From a checkpoint of a small transformer trained on Wikipedia.
Size: 26 layers, 10 heads of 32 (1 for keys and values), MLP 1280 squared ReLU, vocabulary 13511, 35.9M parameters.
Architecture: LayerNorm before each block, rotary positions, biases, attention and MLP in parallel.
Training: a variant of Muon for these matrices, 425M tokens, 6478 steps.
Each number is 128 + 24 x the weight over its row's rms, rounded and kept within 0 to 255. Layers, rows and columns count from 0. Numbers have three digits each. The size before them is the row's rms in percent of the matrix's.

# layer 8 MLP up, 1280x320, rms 0.0859, rows 763-968, columns 32-63
092:109149114091125142148113128139114141119127128122125162092064145133099090167140142141132133124132
054:101138098141110094146090131121092172114113204146136116144094108121088150126113086102111135119152
103:121097128140156142136093097101120193167148095118070123130132180118122072153114124143147121145128
091:129132104110102123110101099121107123117111124124145155118164093104111106114116140113155125081151
115:097097072143127125102167118139104135083156121108125107080165115169137104150163134177142101103109
093:093148104119151099156112120141125137116161114107098116103090106113087136123173110099120100095166
022:083148134109134150150131168114132151146113172140109107139144107111086143137100111129152108150093
096:115138086157143130112101111124148128140151154138122088157101135131133181159144121113119142114126
103:112155112097149163165131104167169116103132142144097179118110124095066096117116118127138133169116
015:114101104142129137100110118113129109101139156132109136123124079141154175099083090134158117111126
092:126144102137124174182103132139135116125111106159103142108141137177116107115161116122133144182099
085:128141063068127089183171123128127132132140135141151105094136137138070144148145112131119144103106
093:124132148114152118148118095170176109154118131115122120179140160165150144153086089091137117108088
105:119075130152108122058112112112125099147147154126128159129140096144092142090131103131123065115117
017:094132108118122140119103099168135139113136125122101110125129126142100107079096131110106137160132
096:113127107099170124143068118115146109133142168147098134144112105059142162142156101138117137120143
132:193138177086121111173133132171121132150124147163115121134130133125107117112164150175107136123183
086:094083114177153125105110097178121157126184193102123165123154093144094155152120125104118108146128
027:129161119124114151130116134134084119136129137122130095120141163127108108133110108150176089163162
111:128143132145137143167116153102138148117116117114141140139116143119126105128135154139127139143158
125:134093130087132103132149113132108131136144130171138123110133112144143113086126154130156122133101
017:098105116158158147168117169105132119127119129143140118062132126152094137103078127146107106160096
138:132132136142113133136192097134161169181135133104112137136158107156122115086132122134104097116156
086:153134079118138125112136132112109123147119135105116150118109111085081120146121119153161157095107
042:114130164087097171171128153094161191177157136125155141151117145109065132156093132145096118136123
053:138144165088105077119075120100140128157092140074132092145135180111113127155130133111107129126130
101:171106091143133116129163114148130109090119178101103110100153110106123142154143094184103122130121
066:104103150121119133135157098179131127103110151114136128139136120148119139129130129119120153121111
121:141143153121120070089143151104097085129131120169133137136146122101149169113122125166133160112090
016:083153144130133125120090120137142155119136134119106108124124107129128095144141116120136121105140
051:177153125150120075133167108140147146136114131120122123069130120124128149100113085123105069124153
019:148144146148095114145150088146125120103139130105126114131116161086161155111172163131165162140087
038:084100157147123133122100134099124159150125144092148115148102150088145117135151190131128126148115
010:126150159111120174115147137097125199125139143096111097117139162150144090102131104119093130145115
044:120164123133129135089148118146121109142110168107162164147144083174120111140131148141145140147088
045:119110092150137181149153140146149115121101124118154119152198125155138120138147131121191113130161
124:151131155097149117145121146155158102113134166129116132123179123111112142073112095152117141088108
066:147120129134128121133139059112098160126133162148153114079093114116122143154127120120129110138098
134:091117096141128126154172145126145115103170157098101082117134098133109110105192163140103101096129
123:172156115106173148130149159142123097135091151138130140123139093087141145101144121140127152137121
023:164146170131129159130091159154153141130106111122138116113139133083136087132110163122151119110104
106:104162127129106143167096116172154157110150117113107135119103155123114102131175098147114111127117
026:128110119190131207151108128114101155129151164089133120183120130111176106156135118153170142092155
041:140132141144151134146181078080145131121155157108136098123144145092109165097091145087089127148114
064:063148138083126166173145127108132152163091122154127095114148109136087127097160116137135126147157
109:132165103123133136109150122132079133125081102155128083150107134077123105146106140126206122132135
010:132104142136125150113161153129113144120139137124118112123157129106119101152117121114123127091096
115:128170117087113166138099146106174171104153120115112113082124097067135172154109130129097146140092
043:093146116131123160094114148091146141149139129126135159106103163122149139124150149146135067123145
048:127104124153149114112160116124128067129124098154097170123091136097110163115137130154140126105142
106:160148120153116138081135144098118134145145118138127109088132129103094157138132103141146134125114
023:130129141091116154184115163097114147143102119114102121105143141153123125121120139140122119138115
141:163142157141095109145146157108113109141112145142147127130162152073132125117108136140130155082119
086:143133155110158122067152134134136125146163122099115104129160137127129136132126083079101134130094
118:142171146118130144165088165150087138138114136125138149160100143132141091123158133156152118102108
100:172158106119122141126169174134115118127123089101150135148078123178091109113154120117123137144138
033:118165106109103092115097166090123137132138161132137122146138177118149141146134086112122172118151
135:141078108146117099118119117114112163167127114163134140113145120051111104125120094122136119188128
137:127146149148129108135137118120131114126101102151126141109125132123197118119166135155112040124130
028:144066093127103149108148176130119156107138120154114138124149092153143097172138144147133142128130
081:118147157139088100121101146151127146100137139147157127105176150115090133135092144130161182156111
101:167135079139124140128113072125110122166153118105124089108163121104080100137114144115102097110132
065:120150119129074122152150174164068098137084134163098145116136097122131115125109102168120169104120
006:111108112116112136118162103153146153193149117153144091118159131113099098148140148166116143110066
155:136174107101142084125166117115105139136097114133136163136118099078088137086134151119161156146118
149:139126144162122168131122108156122065173114120157107107134158135116146091106127152131097149097127
023:099088110125156147159124108094108128140127107181165149123128089113125157153111158128133125093118
036:140142134117147096136176169101130144123114151146135131111139120147119140150140135085129145160147
020:145122088147126134168161119114164148122134148112119145106111090130113128105145154134112107159106
054:155160103121122165127147140144154122112148112150092147152173121156167153126093109129089144180107
140:102133113196122105182151116148135123130151143100161115126083105133143185074133099152102149147159
156:159125154151096135148140162093185138137112151132110146115109167155136166097144109120158127086110
029:113123114156141134138101120119136058156098121131103148146111106098167117144148151160115123119171
082:123162112128144099139147121147170135116164174136104158156080165104068107146073079148145106120128
120:130147126128125141120161089126133101123137112111202119098078118126141161140139147105090125130111
041:117083113147124162115115117179112130130116156083153143186117146135137132137117100153158117126126
122:080130149112105125100144122066155131126170139145118089125130125122118077121121137095117104151140
065:092137144110144141148144129128112123112146151147170129176168124124160181132141117088149134117106
040:056157122094133125130091105128098135091138103132135106091102157141118098149149131135127113099154
018:125110092174103145116147138142141143156097128121119102132126082108097086143104116143092139135106
104:141135102167103077146100151141126118098145126115082076124129123141132095126167118093145126127100
059:162157107109115146161123141151128094149098124153096129106117123124107179182120135134151117107156
114:118136169057114107091138115137145182140107083121124131154093127119089126121139109148114181179164
089:156131126142137133140132129095141139162151106165134157093156123114146130133118080179123100120119
140:142125130106109111109158125116129089122113094111127114169140140185152145069115128108119143108116
133:140105099120136145129123127104126119130127131103155105128165101147096148098123138139117163178141
053:117143140141112108104138110131105093127114126120126123137111165157081154142095091157105156084080
140:127142103148100101098155177139137106164102145113117136108141135171128175149114148101140114142139
040:128119101082089112132138140110133103162097174112122117150170082147107124124153096127109102141129
146:164097123135195113109120175124128144164164139132147126141169120126084150169139132128174109127113
054:125157135143100126090150149119148113156120141136091135108132133143155125149157134113091099088107
088:167138175103156124149124146116145108130092170127105145096113115108182091148145101115069138104132
111:142090108159102123105110156120133147107156145142107128097109131094133099110121139140139126152156
044:103128154139106177099149116114148105077138087131093135124113086151149108133155137136165128138154
100:143159124160174145132156135150145125179119187101097078156146115113104148135136138110151123137163
110:120139126146128134172115126140154125146080111121117097111086112117114066142136136165134128170092
016:118136080141144133161106125122120139177097129186134122107166141132098148116093159109095144136102
069:119179089110122138133131116114112127143148114124115167091142137101153147125101139119152115153098
126:126145139138172106080110133105147138127155179124119090143176112106129099137126132117062118085102
115:114098117134108126110134150117096165086138082132096109086141134121121146158130168129169128141156
101:104118116131159101114137099149125118137120127102128127123082154103097118093135093134137098142111
011:104112145101129156124083119104151109103103141178117138172148200127118141126130121169124125131134
012:125092121128097128135123103132098135144137099124180134128107138146087118115105105125171117148127
077:118129127144158126146125131117149156119155148137127131123117145158143122119143153113100120096103
086:129163110134153124097127175101142072098089113074133137125118140113134169143151162132087154128137
145:151123129099128093147132155118131134148096100133093092139158152145143152109092145165145159087129
088:098073105144144089133127141123159119115076115086101126148105096108162115102150118143147176117104
135:132131151150119111103146123135154116160162084108151097123170120133082111093148099103138166160126
130:102146092164128128136136138125149159095132134144095084144150112155087108103120158136128150129107
091:166154110137144155138123082156077145127147093122130146069148157126121128136085137131143120129126
156:111130138158145094169092114118112141144122129150094128126144094127110109128159144132133141096136
135:143133139111152165080149123135155106108142132096120123088144094127143142158097136145137114142122
098:100156091138151122140137123154104109141126116112136160061175151112112125186152122094081128133155
151:107087133104157130149106139097128153138132104111139103117099078089128132131122143115178110139090
127:096089166129094184145124104140098085125171112097117109062126095115102141126110162157101163152147
036:099121143150113131113114129106137149089126136174165097098070084115163118106157137168136110153126
111:127130124157133150134135151111109146114094093107129129079166134140102108165127159143121102151142
096:098129149104135135123120134150110123184140110160097135102171148143131121090126120143126125103150
041:179081107127084141131153111102110162140165109158169127098141167121120153115113093124121078122160
042:125155085098088125119100121127145153102125148096103084111140110103119172087101109156117095128146
121:138114114118116131114148142091121094122112156125136185134142137107114124067107098127135127138121
105:123120134086147151137118175142112105162128160161114134102151112162100095109102114110139117101118
088:129151139109116158091145112120148133169159096145131178140141103132174114118097094134090153133159
073:119105115129108165171134108076111141127171093138125121155151121078116135104126170135133120185160
073:091106112093088174143131115096106154138124172100101122081116166117089144112133132108129107097132
175:130164125123100127162127120091126104163154153167127130142139136138105121171174112071112123154168
137:164173134109116156142143119137128128121135110127134142115150120077121115115139113122131104110138
051:124122145065128125113132058122162106167093133102080119105170154107064135120132108133102102148161
101:115155188102112116129134094125073122097100173117124126137097144093142084150130143132140138171136
053:127144159155160124131105104123113087104105128128099080126140127161082130109109105130134114153133
126:129148106141136194112121122125146137117162133127184125139162119115153100134115122114170131153110
113:134129147112123112142097126143113145151107101150148118137109126123123053118124104141136123088133
050:124145125129132138121104117125109133156155103127110133083131126106140150144126132134096157140108
095:141098110158124104131085111099151167127096161109106107084114148133103091097144106135184149109116
018:110125136128142106133137109134154190139155126105139132128122124090115146159155118108127111147141
092:130135108154205130147146139145113131143103098152144125134110169146132142123102094139134127102159
098:153166088132123132110102137080080115126101144117098128156146106094130147172163105124140135105141
103:116113140104183116106126099107089142157124130116126135095059094115096092130101113128151119132107
080:123153089139116109152124072143105168116138085106088126128156103108134110126132108139141107153177
132:123125155156134113124131136114131195148142128179089147074151130130127104134176100098124126104137
101:072163089111136142122122109130137171142115135177096167112178123157138155141134189080125136099078
028:109138137171108098129119132102097189076132150126108144122127119117080112143109130116177128149123
111:161112117146132098134156152115135141133132160136143146139152119128153135176135145072135163088153
069:078123159128108139199145137129119114127159138116165103130134109151141135141138114116183103102146
144:148161082156118119139149143094134115129083164151122140121093174093152134120142141104121101119132
137:127116127139157130092119101153125108181119142159078143136155127147112131192133111126126128128133
093:063107138121091127176115153138153112153113115144093154139137154108084140135120098118149123152088
125:158079115144131169106122126083153105168125159149134124122142095145161113157106112155099148166110
084:093149102075085087136109129144131090111088112111156176131137073125125142099132151112104133153135
025:118078127109133120148102100164101114119151150135114131106121125077161145165131131096133122063100
075:093158099110108125158122103113117085160108092130139113116090138166162086096073081095100145089074
096:086151155113137133112141090126080148137147134114092133115091124167102136121127117134122125126137
098:141105153168104151148104125096103106125145132132155136117126102132125117148160122128102170150123
074:126144146174121159144120098128118119118108096123100132127147156118102100114122139118164118080138
044:114157145130129133140105105123103098152101154140108153116158165125115119175133109137136142111138
105:155100111141100140115127155134138114134102138143138135082136131126131105142130062084159108135133
071:088134102129128088127167079122128139114148100141136120143145140126125126128093166111134129143149
124:124133123117156103155135135118138128146143122129145103149091137112123148133127106118146114135155
128:122115119108104122146124116103141104153136147109121130101109119139116161079142111136129112111111
158:137129104149142156133130144114127105143078114112114137130110150152127132137110113134165136126102
137:132147136093143126085142136141123134195156154154122104099147139114102136158130084108083113126172
008:079155144131150160112174134144143135134132158117099156098133128118111110093136157120168131108101
029:130127098143182135102107084130183110156145164133118123132158162158132161156148124169111109158152
018:115166119084138129082156134159108151134091107136154141110108159108128128161068163120154121140104
138:124166140161158153107179141097122148157127126125119087065123118084149103142125145129109109131139
089:164113149085141149130089122105093138157108102127130166084152107078091050152144118095164111115087
129:097184165127148214111159174133136138168141146119115111144162158153126126097115174143099167101086
127:102142131125112127130155124121131096120161163112143113141125163145108150128158157131167117153144
161:158131138152120110122093094129119100101151098108109151166140135161127129097108103101125071135134
032:122153167141161127101133092152125120135111174091134140085094120091145125145110117130136114154146
115:120146119089131184148178140105122118126075108121076117133140144135099167105114119120140144131116
118:098115126117132121141162096146156135181080145116165122105165127145104169131140140145134124130136
118:115156169096118121107129112163131166137119154083097112170113158138116130139148120145104122129087
035:146123138120125092091120088103131143145136158097109105114158138120127094151065096127143116126139
123:170135123130114087124120122095139152162144172125143086117154100103102094127119136144162146157158
042:138166144087139135114056078143110093112123151140106156144173147144135156103114154132123131168160
038:108105115148131113161103109116133142132139121083150121117064134108105133118107117086119128130113
087:164106135148152112078120105145133115148121152129121127112118119103167133156124146131162102153110
079:114109102126163120106167111147149136116101144142137129112091160104087097135169077107170100128160
085:152116149159120105139166151114144110131118123107146100126193086119110139121154120177109113145166
046:142169134155147094099116111099132134133144154120088103129118136134143093117094152170110135134144
098:148120167124101104131114151129178136087138106148148146158080131084133152127108143129095159113097
052:116144117152116159113119155127142134139135129080145142157135119162098128117153109161158102141148
152:164110098141144119150153123111123134148132141123148130161101128137123122107104036141118117141142
084:195086108145106095109150132133173073119100125085153127172142152100139102102148112179117093114157
128:155137119105156160141138131128141130137185149138129122133137120120132113138145164124116134149123
021:110116137107115166111170150118150142123132131104122078067133126141158155142105156133125070174113
109:099174099123114108180136106164157168140132145109103176134152143101133127151150102135130159163133
129:142126135140088097083161131143127102147061146127112123107070139109133111153115090117152126151142
027:157114117129085135161115121107093147123119132124092155117121156154113141112119132144148110114116
156:131154131145138160130134138162095140124152122153109132140111097130074116120149115149097137078125
045:150126119076147122115165067137122094162121175114150131131105143163076084138117105112136134111138
011:118087100161128137137167101120127106143087125099109138144128129102102114124146164135150124138117
092:101160121132112134165119143131136134134104116111090117133120104136085162140152069128111152101157
041:113152123127095148133138157131132119171129102124090157066139135112175155124129109154145153105130
107:104090136135141087130161101123113083128156141170131119115123151152149150133122168131145105153107
093:171128149107131110185160172147145069112154102083106160132136131108181143120124156117139131160081
100:057152130177101176113128117097101138097122123113118138072162130151122136140114112102127111175118
037:130145183109109111158107126112176169164149116127118110106131160090110130160158125086119171113128
036:092111117136130071143098129069159125107105146153097109101101132154116165158124088121121133139115
132:150107164134112180121141152142123125143167116161130147139140107160095181107112128126112099127119
056:135149085140139128145112115149102120137105113082152128086122121163123118109138096124106150123116
012:107163141126130127131093096145148149125130184132166122075113077116124139159140145138110096172140
048:118146126129111122121132167118103159146086107168144099110140139119107114144103155140121131143128
070:129104076104164097107138142130114117156131138101138120105130153106071120119141145120111075134131
141:158111118130118081184078147149083105133145120123142133138116070103109116127096107126131105118184
# layer 8 MLP down (transposed), 1280x320, rms 0.0443, rows 763-967, columns 32-63
084:125132142108130109124167163190138103168128143180159117131125104113126132123131156124090156120115
050:125095132169147130104118166181149151160116069120090175117121123134122094105137168144119141133166
100:091097089151120150136129105130107082105149153128095082125136135131113112144106092123132166140172
096:160181085117123109117112096143187153081103142132160141133115119104111083087124154118165116063102
126:146113108097134137121126125125134139158137140135117135138122096134137158132166133134129096075118
092:149121098118091179155133096151116117101116154095149179131129130165053120132129148084107142100130
027:141165149080108116112106138131197092112118156133152137147121132103163133078146164165087157137100
099:096097134123104134123092085177126142126131166154122119166081138117134129131158131102136130104115
103:126115121120150092106154108184124124128173160096119137111117103095116114120080138118149123141119
014:110097115097103111142147134093076131133146123131086124111117132120131157129139106094138124111124
091:111111129128134112175135148130139110109096104133123161169109130153116100131108138147132139136101
090:121153083107112116137136097082156090169108120138120119161121131127120125160127127114131142132141
095:136134156144121109087146096127127095156143127142163176152102130125153073136155100127140141113121
113:142105136137103130091120120131093181125113128114142150111165114164096128094152157125135091139120
015:162134156108151087115102147122154108105118129133127122124148114101190083117138131123114148112100
094:143153139115155143183107127189162111133142116137111105107140139112157135099150142120115105108127
136:120115152131147113129113127093089127141122150141079172143126155148137153143091127154116144088111
084:119096131097130142126115091119100123123120139135105152134109122142140138137167116181104125137123
028:135121136153145111125160158146113100120096133143136128143119103165142176149136123094115128130143
111:129108091101125136130179146117196103152112104130154108135178143139145134140109146139120111126151
122:134160138124099122167167154113134126098140093153133093123120154173141077170126115148078175134122
016:153159141152106127124128119142091165118096097129139156169138072108200112146107133141167142130156
133:081106129107141095101145144091132080145139123105106127146081101141111136118081107121104101146131
087:160060121112120106112134158093146140078103118071101148128082162115126149123127144120192132149110
038:121139116105120087157126115117126109196105135090159116103109126145130119104146106150106146090185
055:113127152154118148104141116133125115157115167102103141123121181142155153122144132106132113105150
100:134152099125150154155110134089136080150102100150128102132139106086174161129110140120145152123140
061:125151136093138118142137160172144173133161116129122166095112112102148097091163131140093151137139
139:147105121137151102173098150089118078185084097171116114145128149138102130129128139168097121118139
018:153094087121081144145123110101129193102085143153060146123152134136100118090114158094100120157083
049:111081141090138105120120137142132126099146119188121109141119061157150203106111154131077132137100
017:109135089094113143100143130141111112139136086102117151151141144154109142132145153137076140149140
040:138141118159123123145086094166158169109155111158083111157125127118145123105117123124151158134111
009:156091127143154106146141090122130099129146136118146114148159171131117159138098115085133115149122
044:141144093112132109115122134162140149102110123113118152143118107140118135079119098138176128158120
044:143116133141124160160128161123147134112110137141114158146137113152153103137181093161139126183143
123:137123112103145122129148131163153114098148148123128152113120081160165150162160143109153089097118
066:145131117129113112115104096138141118163134168111131107089136146129116111167167164113118160169112
132:123135094147105154145122119159160096086145112166139135118129121105157148138158140085107137128146
120:076105139200113136098151169135115125125069137135172155160150171128148132171113117105119130112110
033:094116143165123149108130121130090161081123147137124143112112171152145129146124143164111129129097
101:154087111126131167125099103189086112121124083147118115125119177160115093134117100146103137145141
025:160134147132117110158132116123102178107127096142134151126093161155136099144158146155096160134149
038:133135150122135114125155139139113125095139139118136158121116110173123116164147126116201129131134
059:134135137133115152125099108117146135083122136154115134118113134121100150125150103159105124146153
114:109144178115171141149092126098114159149118113142119134138106144121125126161150077121106100136086
013:120129140156125098127114087148142156162184098147127125168125108131088138111119122127112106124123
111:138110112154140174128118105115126134168086120100132133159088165091108156134091124096164122096128
039:145147125135103129111097073179145131081147089088149141128148116101083126095087135138167166150162
049:137164092157098136147120115140129114115116138119127138165079139159133127091122152127117081130144
104:122124111150158103107105106129112152152140149100157116146130107136142157147163120124157089116123
023:122125138116123105134136125091120116124122130114150090145156140125116125100150086125103138141170
139:127143098125109137125107111114121132079137135117118137094115097167160151119173160113113106091125
081:110132148112112122125154135107114132125129156146078180156131092129180092102139152149064089132101
115:138073139158134122104157141156142106141129138134121122106137147118160125111147150158154143145161
095:163145133123130150112150114124107148122117097095155130138146075111159170141095142154110140124159
029:115175145135128164106125120070155165107101117166127126130147103119077108108121144110134167107131
137:133106099159126089166099139147110124123079126107110154127110098178134136119117126152125118144102
134:154129112153169121172177159178115129119139132101106108112111137153119109128136086108110149138122
025:132106098140120104120143143122102142085121146088107153146111121150100154084116103141120144134117
074:116121141131124137131114129119099104090122119141118125120160141127095130081131126128190159141115
099:124169108173112128133079089114137106133113164131143108094105185154151073104135112112095113140135
060:137134141107101143108152119120152122137165149152141133115134104135123132117185114139111121153105
007:123157150144119105086154106100105149150106134150085127126148107153150176110139078123131107087110
148:142102181136129150110101153123117109134152126139127179127132121126159136119106122140150124136098
146:098079132149142124127134110166145143094123131101109128117155090131125132171162121152105136121091
021:133113142103146145122100127106155188089118101159145154120157082130100187103131152123108116129140
036:113155099090137087185161181141126110129100127168132147134166119135139131164124086056151135159093
019:145124127121139141147194090134126151117140134119100165125094123157154152142113129127117128169132
055:094153158112095047140164121166069136108103161129091159157179127180088184130110106109125148135117
142:127167147169108156138150117135128174164112112144130131086142140155120129117099129129109096129180
150:136120115128074105116133170161148154140134116119136120136166101116117098134103154125131131152147
028:130105149136157102148140130144108088137126123162102155186101140115106126135149122150114153083139
077:121125120147109148147153136124143090122101138139107137145126108130151147139159112157070126166138
121:116120135104085162129143129133136098108114126117166128105131151131100086161131127118117153143145
040:142119129130146168139137155100155127128142094177120098110131105133148144099112114101100128140124
113:135210137109080132136135120132131192147132113091084184127124106099139116129066125092150131133122
064:135098138145142128139170157106153156124149115126142116135103110140125135097149122122132138138086
038:141112126141165130121121128091160156106117131147073135170136131110092190082124154130111127106161
024:111121127166146120124119088148110092121079130139115183153154140132131125105146101131138115136147
106:118183148118098148108098200152122141131081130149150125150108080101086135126125180121107119149124
052:101167139140123118117076141093158155112126124101156148168097110107148124096154128154140115119121
116:111104120117106124147135113114127104119128096138088160162126109113113137140112120138111126115117
083:104120138119126103089155152151145115154146115142117117188103157109146120157118186133110096179138
167:104101148115084123100113156094163083139144128164153169122074106120128128151126102136096150126112
130:122120158129111114135082143118151086107131115174158158137108163153094111122154161142163113092146
044:138132140135160200133178138153144162136103129092101132175133101101133174105150164076123114085136
142:168138142074160118099159136138111147153102130106105134084150120158142115114124086131118128144132
058:144136169172122119128128126143142135123105123132165125159071150141139103114097139161134143103137
153:123136144121138098113115129181123111134127129069096128154136132186157135117109129150135130185138
050:096139172134127131094095126144163081144141112125143138118136131119107114163139157148114087107137
090:124142112104143146113119140114129115106127108132097128127127177130107112171118061172146130141122
106:142170076140154092102086130114147136110081129082142109129115111134138156127132133176122108143114
040:139072162109128078132143131079137099132147138120134165105118130160142165145132108129125099095116
103:149120136114147125092096124089143078152124125144108132146146125144128173119144114141127129132103
105:134155137141114105062111105137134109160141105106067131164157086160078130114101122143174081131112
016:108131142175141131115126159127089136074109080130136130146120157120088176153146075136071123124113
067:106125104108182093111132109139129136126130119106072129115155122097102140143130161124142117101131
120:123146147132124125127128113105203101131132105163133118135123129103124091137166122149113134075137
122:139128149156137141119138160136093134140092142124115132119136113167123123180111060127149146187181
103:153163108150097130136110152101115142120122101143126147119144139121137122127119177131124184113104
010:125111153130129163151122159157116140132142134087143135093081100115169112108126084141149146100138
012:077093130094134124141100094136128121149123138114123140162135135141110185165091119095107154129148
073:121130137146139123135170143147116148133151097113154171150158133156121147131107099127078110158130
079:154090178148136119107131157108079132131133140098113117102126093131131125115120087090113143145105
146:064089139139112103136113134121136128166169115137145128142098153140172071120149167154125110141151
085:128107106120127117116103083159142150132160077161176162114118149093100120104148138134100116131098
130:094137137164157130117146108144132117095129147112139122137133130126144131105172102123173098112117
134:125135115129104158125164118088115119111162146110119113119153137162123118134147122154107140156141
085:104173116129125159154102113144103102105120116117157124106161125143134113116146101078149152120100
157:161131121131125092127123139084121134106124176092121142136157113122113127146120113097090155114125
128:120153129144080140143133133113148152096122090145141087141118124095141105110124119106184129133134
101:146115132158111119081129128151108137116154115138118167136155159118096164100136137100110143158124
163:156106136109149139145108119122127124121110127116116130123136128087120121150141158110112138117138
145:141136143155073126086123120122127150140142115114083115104138171106173139114103094115168131150111
035:135102109157128117156159122116105149119127122145150125118070177103148145085119133114111150132127
112:128127138142169139158087143139098118126120108118116160144142137145139169109160116127147146199126
100:062095141151119090102090118173142130129103159111137117133098137111173151120145181158150134112117
045:142127147127117161110113134121083131080167155145156154158114104143118132137149109138153132110124
041:164137163158142077126094138163127134094141114148110141136125103142122115118115146119153116168122
116:136102129072127090112130109123135157154139148129188101147115155114157146129089140124093114119097
104:111151137122163140151125168119128082135076119113115116172121147114150105185120169110122122135127
076:132108106176085123123122120130077134111130168126099152168105110152127179122145132135132150112094
096:118099111111079126212154157066115108126160152152131105150113137134101155103121127117077129101122
067:098107132105122131140111124120110137149104149096155145154152118166159138097157162115123126121095
184:164087095100110133098126131127118131104122153092084136121139135104126109141120151143093088171115
137:168144078146162116097129147155151092087156129048119133149161134130107130062141122135099122140106
044:112128132095119149147107161121145156169150113154153156161067173136141112154152097160101106144142
113:120064128133156113164134151173128175130114131109123120120182143129098138088148153117104164108136
055:116139137183135123145154126172110127130112139114163171111122109109131122108109114131111175138108
122:157102153102104085153136178093073137123168074147162126143120159121135153136126111108114104175110
112:141146147120166129170118165116170138103147099096096157113125130164123127130129110152145147113163
049:121128125121111153098121098141107153133145153112127157180117113124170158156132118115107101109115
091:115133152128098130102122132133123157120094122121129116149166103120141140141100139148142148165111
017:116135099105102106121141129158112120140110114114107132125114143174109110123132108116131133130117
086:105136135094101114135120120085117138134133103112132125124102097111119130116116147118119110157126
096:150140152131153144107145135119102099127130118143161072139146151121146118131139103121113118181093
098:147118075139126131109145168112111136158082146142143133132153091157169145122130122122078154127160
082:124160113118105111161181139119115167126118138161115173163135143158138148111135118144142134146119
134:149146095087138123115125071124138113166146118112113124131102118093155131100092110139175141127133
126:115118145165132128140125110124099117138099130118135150108144130107156143164128155084134146131063
027:086101129120127072143179164121099135111146122132160141182140139137130123118122114133112109115114
112:181124095159151111135150133085144127112151187146109118180154156154101107128136160136112181130129
069:177139161107133097147177106146106100119113169099152136181108096098170129135171091113140069138156
147:146082123123103096122115134168160137142136120131119108132129090136099159153145106138149137120138
148:162097132089116101105108125144111170095139139138141129145137130120155138109081103114142148108121
092:135133117111119081104118141087115136121121121149096118103131136121104144118106127118147126122127
119:111111157137122114168112098130093129104155118126132098173109136148102101112161124143155151152151
083:124187139168120131109124154089130117135098136167101123114115088079157130102125159128126116082113
024:141095102115118102159150130122121107150155136115134138135127119116107157150106152161073095124117
078:095120125126160094129167126138166081112158172132136132140104113142148132129111088069168080119150
094:140093157082077127132058144089163140117098142114133122072096147150118093124105129102157095155094
088:136111132154077124151162119099107113133136128108114115089102154077165111137123111162144122100115
075:118122106144121139130132116116108109133106102138095134129130177112097121115167118103151137091125
044:138146143137134115120130129077146115135134132059116135161149180137125110112145081137148121116135
106:119100086138102151096093125115176128122104161130146153111117154167151120137151116107148133134112
070:148131160131077142114116133138134108110092148122119132151149174131128135128131129086109135115114
124:120132145132168127159094132122114152131147099099119158137101156116154104148106189117143151149136
126:108166131127130147143133138155169198114124135135171077177133142172097159136149108186130106149110
153:131178137187122138105154129119106132115164115093116132135121177136164087124143136089100133114129
141:142106146150144129173137129163138114137140104110121159164091135126119135142155134071170090108146
008:133113143161118080100080144103132148108097113144114152117097148130127124131121118109103116123172
028:128118117157156167148144121132141133144132152126161145094197129174119148092115096141106117099147
018:120111161085116144100176162078139098117150119108133124118109134147087093145130125065107140091151
132:123096146138118103159126140152102115138102128136115151130142123157084090138115139141162112128134
086:155103128112169141127109110177121113165154121106086124172120124070138115115158108121118130153119
122:122130103092133103118113161144125114132113150165114132167105097143151131131088158101160099088157
122:139134115148117152141104099109117142092089125136141163163121127124129188166077108122152148101124
156:148168123110152148155133141149146100121082128110100162129106149088096098139116088124151085169139
033:095149151109162128139120093135102117107115105120089134130127145090131145118100136085167144136107
104:118117163163100134117143135148153117132132115095144131119084112154164125120155136131130108099147
124:160131154160119124109128082140122126142117107088084122110149135135138141090108155122119117146119
112:140151086140126133130094117126102122077155101126112115106134132139146122141129157059110136099126
044:096137151122116088154104112132144111100128147135101111132153152121098125130082174129148110120126
123:133142101116116084128166139119120153128107186120151072129125134141130129103130116153113171156137
043:130141142147178125099124087114118082088149133160104165124119127101135129169128120130120136174097
035:174129109068130146147110121127113124123124126099120130142170111136126107111087139155112146118105
109:145091114118142164139172122136139125120130093155137146126125159126150142125112127105173115148147
073:160126109112174140114087111146131132120141125147167141154139121147122130157122117156110157139170
094:103090101154152132153134150140148121136109150137137166115111125109133091144119106122142136197115
044:071086124126096128087171111100118143161107102111120128108087102134139112125107122187129132102149
093:117151135127111131148117166130085141124162124135157091135140109083133195094103117157124160118105
046:137107126127116111160181111161116148123099134164143159096130091141191112130148137104094161123112
154:138129103084122110163151134123108120142184090144113127135115135115155076168089105091111127117075
084:084093094176168131104172136129116096125137137126104167141142131125169128103142150134093122124155
118:132136155117097116131117117115142142151143119099115147174168128108122160091142101090164120156169
025:161145134140132186153150140092094099115111121077122083117140128123136159130111130091170112138155
110:089119162126110141158152125116111093107164162153107138118137148135120123142137117126112136124074
122:092139103130128131105146101126154096146111131152148118141105147157102108137101092113162089148139
025:123159112134097112150128118111129104115141120130153145160154131146121146141122175129095091123118
160:102112116138147114164096177127103089097105160137107124156126107154151115112135160103134134133154
043:162108136091108162096130083135098130131106100097154158126105098148120110127074087114137099116095
009:091149138119108155149104140117077159094133135123165128114156137139122107143085138090119140156126
094:142096143156106088160067112132107144161135124153115128111155129140115109112168129152128129157143
042:115151165126151107131172167175137118120113149132097134118091131103084107096202136142137083117150
100:143079131088121117122151136104125099105088096148137106135116114107105165118128160111120103132170
098:113139139133131150135103137143139102126100079122124146150102102125133182127098167113129130158128
093:121117123167157136157108103159113134133103131095117131170151154148117140133088104158117190141135
040:157137150155105105108137099128106150171152130101120112072104158088151109122174127121090151124145
031:124125121087133132099079096129082111156102129108121109161117101102093109061108175094080177157144
141:102087145158129133149128114141130120120110157132163118101102111130163127115133133070142161160119
054:115165141136134157111152121141128152100107119119172141147145169085107093088123131109121141151177
017:175148147099105165122125147169100142108102111125134139098085127103130097126138130143096160083147
048:137155145101135137120164128125120145127092104097180116150126096131109106148114144122119079119131
067:114134125131106139157137139070102127160164154103165139117091114176092120155145112140121119102142